config = dict(
    num_hidden_layers=8,
    hidden_size=192,
    num_attention_heads=3,
    num_key_value_heads=3,
    head_dim=64,
    intermediate_size=768,
    vocab_size=8036,
    hidden_act='tanh_gelu',
    norm='layernorm',
    norm_place='pre',
    norm_eps=1e-06,
    positions='learned',
    qk_norm=True,
    attn_scale=0.125,
    bias='all',
    tie_word_embeddings=False,
    parallel_block=False,
    extras=['capped logits'],
    init='normal',
    init_std_qkv=0.0471,
    init_std_o=0.0118,
    init_std_up=0.0471,
    init_std_down=0.00589,
    init_mimetic=0.5,
    optimizer='muon_variant',
    learning_rate=0.00308,
    lr_mult_o=1.5,
    beta1=0.93,
    lr_head=0.00732,
    max_grad_norm=1.0,
    warmup_steps=0,
    schedule='wsd',
    decay_fraction=0.935,
    decay_shape='linear',
    final_lr_fraction=0.0,
    batch_tokens=32768,
    max_seq_len=256,
    doc_mask=True,
    train_tokens=153300000,
    max_steps=4679,
    dataset='wikipedia_en',
)
Each number is 128 + 24 x the weight over its row's rms, rounded and kept within 0 to 255. Layers, rows and columns count from 0. The size above them is the row's rms in percent of the matrix's.

# layer 4 MLP up, 768x192, rms 0.127, rows 112-143, columns 0-47
size [101  80 103 102  99  97  95  99  91 111  99 102  94 102 100 112 121 106  96 100  97 100  94 107  95 100 100 101 102  95  95 101]
[[164 108 112 105 169 106  92 119 144  86 132 144 157 101 151 122 148 123 183 120  80 169 129 149 124 184 133 125 146 144 103 114 111 112 138 114 103 116 148  88 102 122 127 124  88 134  96 137]
 [102 134 126  84 168 128 168 135 169  95 142 122 127  78 121 139 154  73  85 107 118 105 185 103 103 129 126 128 134 153 148 155 156 128 179  92 130 154 139 142 118 106 116 114  92 127 150 130]
 [115 178 147 133 101 136 157 131 166 145 116 118 151  91 134 150 141 149  93 140 156 130 124 127 117 161 133 117 106 121 128 128 148 128 105 116 124  88 123 145 142 108 136 107 179 126 105  91]
 [117 138 114 148 137 140 110 123 117 137 119 103 133 135  87 141 119 133 125  90 119 123 116 122 126 126 119 127 111 100 164 105 154 177  63  97 153 124  86 139 149 130 137  99  99 136 135 143]
 [157 110 160 153  93  90 135 114 144 146 112 128 100 131 152 129  81 150 143 117  84 131  95 123 130 176 116 144 133 138 156 125 133 152 126 163 119 118 153 150 114 144 130 135  85 134 128 161]
 [163 118 148 147 119 114  94 122 117 131 134 137 130 113 123  90 108 138 172 108 146 152 108 134 133 148 100 121 165 134 153 143 160 131  76  92 109 172 134 149 168 146 121 148 118 148 100 145]
 [134 112 116 102  99 122 152  85  83 146 135 162 166 124  95  86 147 194  97 109 129 122 113 120 158 114 106 100 173 164 134  94  99 101 131 158 109 102 157 126 178 146 139 139 110 150  80  82]
 [143 167 152 111 131 146 121 118 140 128 176 159 140 136 146 132 125 148 146 152 150 110 104 107 120 151 136  96 123 132 112  66 162 122 114 136 138 131 143  73 151 136 107 162 138 115 102 114]
 [103 113 140  96 114 114 165 158 147 139 112 124 118 135 136 122 101 116 133 159 129  88 169  91 133 110 110 147 114 146  96 124 122 145 142 166 179 154 116 162 130 121 129 138 103  82 117  96]
 [135 155 112 135 139  83 119 163  93 132 129 114 149 181 124 161  76 114 109  92 141 107 106 107 149 113 125 108 130 167 119 123 108 136 144 141 188 161  80 124 103 162 119 131 169 139 123 197]
 [164 120 133 122 118 143 144 126 183 135 115 127 116 139 183 141  89 178 138 139 142 161 108 129  70 154 133 142  99 151 127 140 157 141 112 141 136 124  95 148 139 118 123 108 114 145 132 136]
 [174 116 116 118 120 109 133  97  91 156 174 119 118 108  99 148 100 113 120 139 130 156 162 152 191 173  71  56 134 156 142 126 131 117 146 133 129 190 122  71 128 145 146 125 138 130 144 167]
 [125 151 131 124 105 131 116 203 195 129 155 175 166 158 131 162 146  90 151 120 130 162 118 122 101 161 153 127 105 145 154 114 161 104 114  83 106 153 163 134 117 173 123 133 161 126 155 167]
 [132  84 129  98 106 110 185 112 108 152 130 130 131 130  86 160 120 140  91  99 134 131 164 141 102 122  83 128 117 120 138 153 135 146  88 119  96 145 156 116  91  98 115 126  99 128 151 130]
 [112 141 167 119 101 141 116 148 142 138 160 169 121  98  98 110 126 112 172 144  95 114 129 155 115 136 120 131 108 172 122 103 123 141 115 151 108  95 147  82 113 125 153  92 122 147 136 132]
 [126 119 171  98 138 112 133 145  99  91 152 154 100 153  82 114 144 114 146 153 123 130 120 146 144 137 128  68 127 120 140 122 104 101 134 127 155 155 112 119 131  75 160  96 119 131 140 103]
 [156 122  94 118 119 114 145 168 103 121 130 100 152 133 113 123 117 109 143 152 164 155 198 117 128 151  81 109 132 128 108 158  86 144 140 164 132 125 106 159 129 142 131 136 114 136 155 167]
 [141 141 152  76 138 145 144  92 108 118 141 136 114 122 138 109 119 142  95 115 112 129  83 135 167 125 131 111 180 112 124 182 120 146 107 141 129 172 125  91 139 119 132 130 142 154 137 147]
 [158  69 119 106 159 197 155 147 154  99 121  76 131 155 146 127 155  83 132 165 128 122 107 151 116 102 112 131 118 158 134 100  93 149 101 131 107 156  76 172 141 122 101 138 118 161 152 139]
 [139 151 161 143 143  65 131 119 169 146 125  90 119 139 137 131 182 118 123 135 113 153  97  96 117 131 176 126  81 131 145 159 132 146  89  97  92 112 144 113  83  94 114 109 159 116 167  87]
 [146 143 150 141 161 115 137  93 137 109 128 167  91 101 149 106 150 103  93 141  91 152 144 137 137  97 130 102 132 138  73  92 105 132 150 127 144 148 138 127 128  60 138 124  97 125 109 127]
 [101 138 146 112 149 193 114 124 103  96 170 130 137 142 140 106 111  92 135 140 135 112 103 147 153 107 146  98 138  86  87 128 155 138  48 145 173 146 150  83  87 118 109 113 151 123 133 136]
 [183 151  93 144 162 116  95 115 150 151 143 157 110 157 157 118 120 158 109 105 137 148 118 107 152 111 125 108 110 134 115 138 158 106 123  99 167 136 123  58 132 124 139  93 141 106 154 128]
 [143 169 141  97 159  93 138 161 151 138 162 137 129  91 147 110 146 152 156 117 128 105  91 143 116 143 124 137 135 155 125 119 132  89 128  98 111 149 136 180 112 153 162 120 130 117  96 156]
 [151 180 150 148 109 108 144 143 132 115 113 162 154 114 132 132 153  89 120 117 120 135 150 110 156 148 112 168 114 148 112 110 161 134 117 113 126  99 135 166 127  90  92 103 125 125 150 135]
 [122 128 129 137 154 146 114 183 116 127 156 118  88 142 171 121 169 129 114  86 129 141 127 158 130 116 110 139 110  97 138 125 132 133  98  85 137  70 141 176 127 140 121 109 128 115 135 131]
 [120 140 130 123 112 109 126 118 144 137 161 124 158 103 120 140  88  98 156  80 119 111 131 141 151 134  88 139 131 142  95 164 156 135 133 121 130 121  99 104 119 119 137  98 106 132  84 159]
 [102 164 114  92 133 150 133 132 180 143 127 123 156 144 143 112 114 112 120 110  91  87 115 141 142 160 111 104 117 160 128 116 144 135  95  84 136 116 149 116 115 130  75 111 188 127 150 159]
 [129 158 180 106 112 101 117  90 141 136 161 105 133 152 133 198  77 125 173 161 132 157 135 103 101 133 143 148 138 172 144 142 126 123 136 120  97 111 114 149 109 145 163 121 138 141 153 145]
 [140 125  99 145 147 170 152 140 149 162 112 146  97 121 126  90 139 102 130 120  94  97 141 114 137 120 146 139 112 165  91 154 150 137 104 136 119 193 111 155 133 160  91 117 120 211 134 141]
 [159 133  89 121 120 148 123 127 123  92 161 139 121 155 139 150 111 174 122 114 193  97 141 123  72 176  93  99 164 188 130 139  95 115  91 145 109 131 133 114 136 103 125 133 118 117  96 127]
 [182 153 113 132 102 157 102 104 155 168 102 117 123 134 117 122 136 103 145 171 154 171 107 131 158 146 110 119 114  98  99 111 120 130 121 119 164 143 121 139 117 116 167 130  97 104 115 100]]
# layer 4 MLP down (transposed), 768x192, rms 0.133, rows 112-143, columns 0-47
size [103  90  97 105 105 104  85 100  90 108 101 101  98 102  94 107 126 101  96  98  87 106  97 103 104 100  95 101 126  91 101  99]
[[109 145 122 135 120 142 129  91 148  97 137 145 148 148  77 148 184 121 194 130 136 163 110  88 100 108 118 127 159 131 132 104 146 122  67 100 116 111 148 117 177 157 121 118 110 119 148 106]
 [114 117 105 134 111 143 152 144 152 164  84  92 117 153 131 125 112 119  98 114 118  97 147 134 146 151 105  93 122 132 140 112 147 132 188 110 130 105 136 124 160 124 122 117 102 109 105 125]
 [131 106 148 135 147  50 165 167 138 135 135 156 122 136 108 124 131 122 151 111 115 139 158 147 118  71 127 111 141 151 140 197 120 155 161 113 167 127 103 101 164 155 120 134 145 132 135 113]
 [133 161 129 120  70 105 135 150 177 156 130  98 105 111 100 109 143 140 112  95 134 132 144 167  90  79 149 106  94 121  74 175 111 109 107 132 148 126 142 135 111 152  99 124 136 101 170 117]
 [120 139 181 111 122 121 132 175 177 102 117 134 101 130 181 128 135 111 127 110  97  79 115 107 101 129 104  86 147 124 121 120 116 114  97 124 131 145 112 123 125 149 128 139 145 126 118 145]
 [ 98 163 137  87 158 157  82 126 118 160 141 126 103 125 133 165 163 167 158 142 117  94 105 122 131 141 106 141 127 139 133 147 148 106  85 167  95 102 170 109 138 104 153 154 140 137 143  88]
 [143 125 128 114 194 114 143 126 132 135 134 154 152 106 142 128  83 112 115 137 170 104  72 118 104 143 106 144  73  91 108 111 151 110 127 119 108 135 164 153  96 118 151 116 147  88 152 127]
 [122 143 100 153 123 135 130 111 174 135 138  89 150 162  97 139 123 140 144 154 137 124 116 130 150 168  93 169 137 186 142 143 109 133 172 175 130 143 104 114 117 114 142 172 106 106 117 142]
 [ 60 135  92 108 138 140 126 129 141 114 125 123 104 147 119 146 104 129 153  94 146 135  98 115 136 161 116 129  98 130 137 129 133  93 159 114 116 108 131 143 156 156 107 173 121 122 105 136]
 [172 145 175 148 132 142 149 203 118 157 146  60 100 118 112 172 113 159 101 132 134  94 144 110 122 137 114 129  99 144 171  98 164 168 133 141 119 130 112 109 127 134  89 132 151 131  88 120]
 [115 111 142 119 115 133 149 115 137 137 120 131 141  96  83 147 134 143 154 106 108 101 156 126 130 122  87 128 120 132 128 125 120 120  90  95 102 101 109 108 115 145 138  83 120 148 135 109]
 [137 121 140 133 130 120 131 119  99  83 104 124 140 186 112 179 148 126 142 124 121 126  92  94 131 176 125 101 121 140 138 110 176 122  97 173  90 123  62 123 134 119 128  72 164 125 131 103]
 [136 129 139 113  76 153 122 204 116 149 100 135 121 124 136 142 137 157 139 177 140 149 128 128 117 106 162 111  84 120 151 131  93  97 108 115 152 109 119 109 131 159 109 106 132 161 143 104]
 [113 135  93 104 134 142 135 134  87 106 125  88 122 154 123  83 135 103 157 114 133 143 123  79 137 183 146 150 127 128 121 140 139 133 161  88 133 139 159 141 161 139 176 171 111 123 136 150]
 [133 132 174 120 176 153 131  88 121 131 130 138 149 122 144 157 110 125 152 114 141 140 111 117 156  93 121 181 121 108 133  60 137 102 125 155 109 153 150 146 126 110 127  90 129 122 108 115]
 [133 124 136 130 105 141 159 106 139 123 119 190 114 105 120 140 172 155 141 170 137 154 113 111 161  75 175 130  89 129 169  77 109 123  59 112 125 122  98 143 152 127 149 142  83 167 115 133]
 [117 117 145 167  91 153  94 138 132 133 147 137 120 118  89 102 113 101 151 117 104 124 132 134  87 155 127 134 131 150 163 143 155 106 101 135  86 129 125 141 101 154 141 159 113 119 162 146]
 [152  92 140 131 135  91 148 127 160 131 143 128 147  80  68  93 172 157 127  94 148 129  93  96 105 140 147 116 121 137 147 113 146 100 166 126  98 100 150 169 107 156 157 156 115 138 151  95]
 [114 140 111  97 136  66 145 113 115 141 177  95 115 141 129 124  92 142 124 101 115 131 142 129 121 167 121 172 147 144 120 117 148 131 149 188  99 113 129 134 116 134 135 125 133 148 120 152]
 [101 149 115 201 101 148 141 149 104 173 134 125 151 124 148 152 138 157 117 123 122 128 134  81 121 117 116 109  98  61 138 100 135 128 129 129 120 159 140 119  56  90 126 156 148 180  94 151]
 [ 86 143 100 130  97 130 109 103 132 119 157 103 173 135  84 153 158 156 155 125 147 103  88 143 119 121 105 170 133 100 131 124 123 120 173 144 128 111 140 135 114 165 116 109  75 141 145 117]
 [ 81 105 133 121 125 103 118 123 132 164 119 124 101 125 106 143 113 117 101 152 123 122 100 123 150 111 104 155 151 143 126 112 104  80 134 149 104 146 130 113 170 183 132 115 166 118 102 137]
 [150  98 106 144  91 139 130 129 154 135 103  89 170 152 118 121 121 123 106 107 118 125 150  93 118 129 123 162 140 152 124 135  98 118  94 130 128 150 116 146 130 126  89  96 127 165 131 166]
 [109 144 110 152 106 118  93 113 119 114 171 103 106 107  98 135  92 142 143 121 144  84 104  86 123 183 104 146 118  96 105 128 135 111  91 109 139 112  59 115 112 184 141 140 175 102 118 142]
 [117  88 150 122 196 118 112 103  85 150 183 145 141 145 137 111 142 123 107 160 125 135  93  91 127  96  62 115 134 126  91 128 142 130  88 106 142  98 133 145 138 174 132 144 114 149 118 111]
 [ 80 145 160 127 134 106  83 128 156 132 128 103 132 113 124 134 170 160 147  87 120  95 135 115 132 120 135 153 141 137 100 143 128 174 127 134 157 112 138 141 136 113 137 126 144  84 131 130]
 [115 164 151  75 169 117 126 106 154 107 107 124  96 144 145 118 152 129  99 111 170 103 129 113 152 110 117 127 108  98 132 126 133 119 130 119 135  95 139 130 125  99  67 130 115 151 134 144]
 [112 112 132 124 109 120 113  66 134 142 131 106 108 149 111  87 133  96 130 161 120 116 114 150 114 156 149 115 113 147 167  71 111 166 146 104 119 124 128 148 187 150 120 136  80 142 105  88]
 [126 121 103 121 112 107 174 127 127 120 115 150 128 121 141 115 132 119 138 121 125  99 156 122 114 129 164 140 146 157 122 130 119 114 158 140  65 105 133 140 140 136 147 124 107 162 141 122]
 [ 94 101 164 128 122  92 129 139 124 114 143 140 154 112 156 128 155 158 148  98 149 101 101 156 156 109 165 118  99 136 122  78 118 170 117 111 124 122  98 138 117 149 147 122 165 123 125 106]
 [118  98 133 113 108 152 131 137 152 167 132 160 128 142 156 147 167 121 121 122 189 155  76 142 144 135 140 133 131 128  99 108 150 120  90  93 142 167 122 141 113 132 149 100 126 146 108 103]
 [126 100 116 117  98 162  93 122 105 106 104 175 117 122 111 110 125 114 138 107 123 154 110 122 148 154 121 161 138 173 125 141 115 119 104 110 133 134 148  99 148 141 158 112 132 140 137  74]]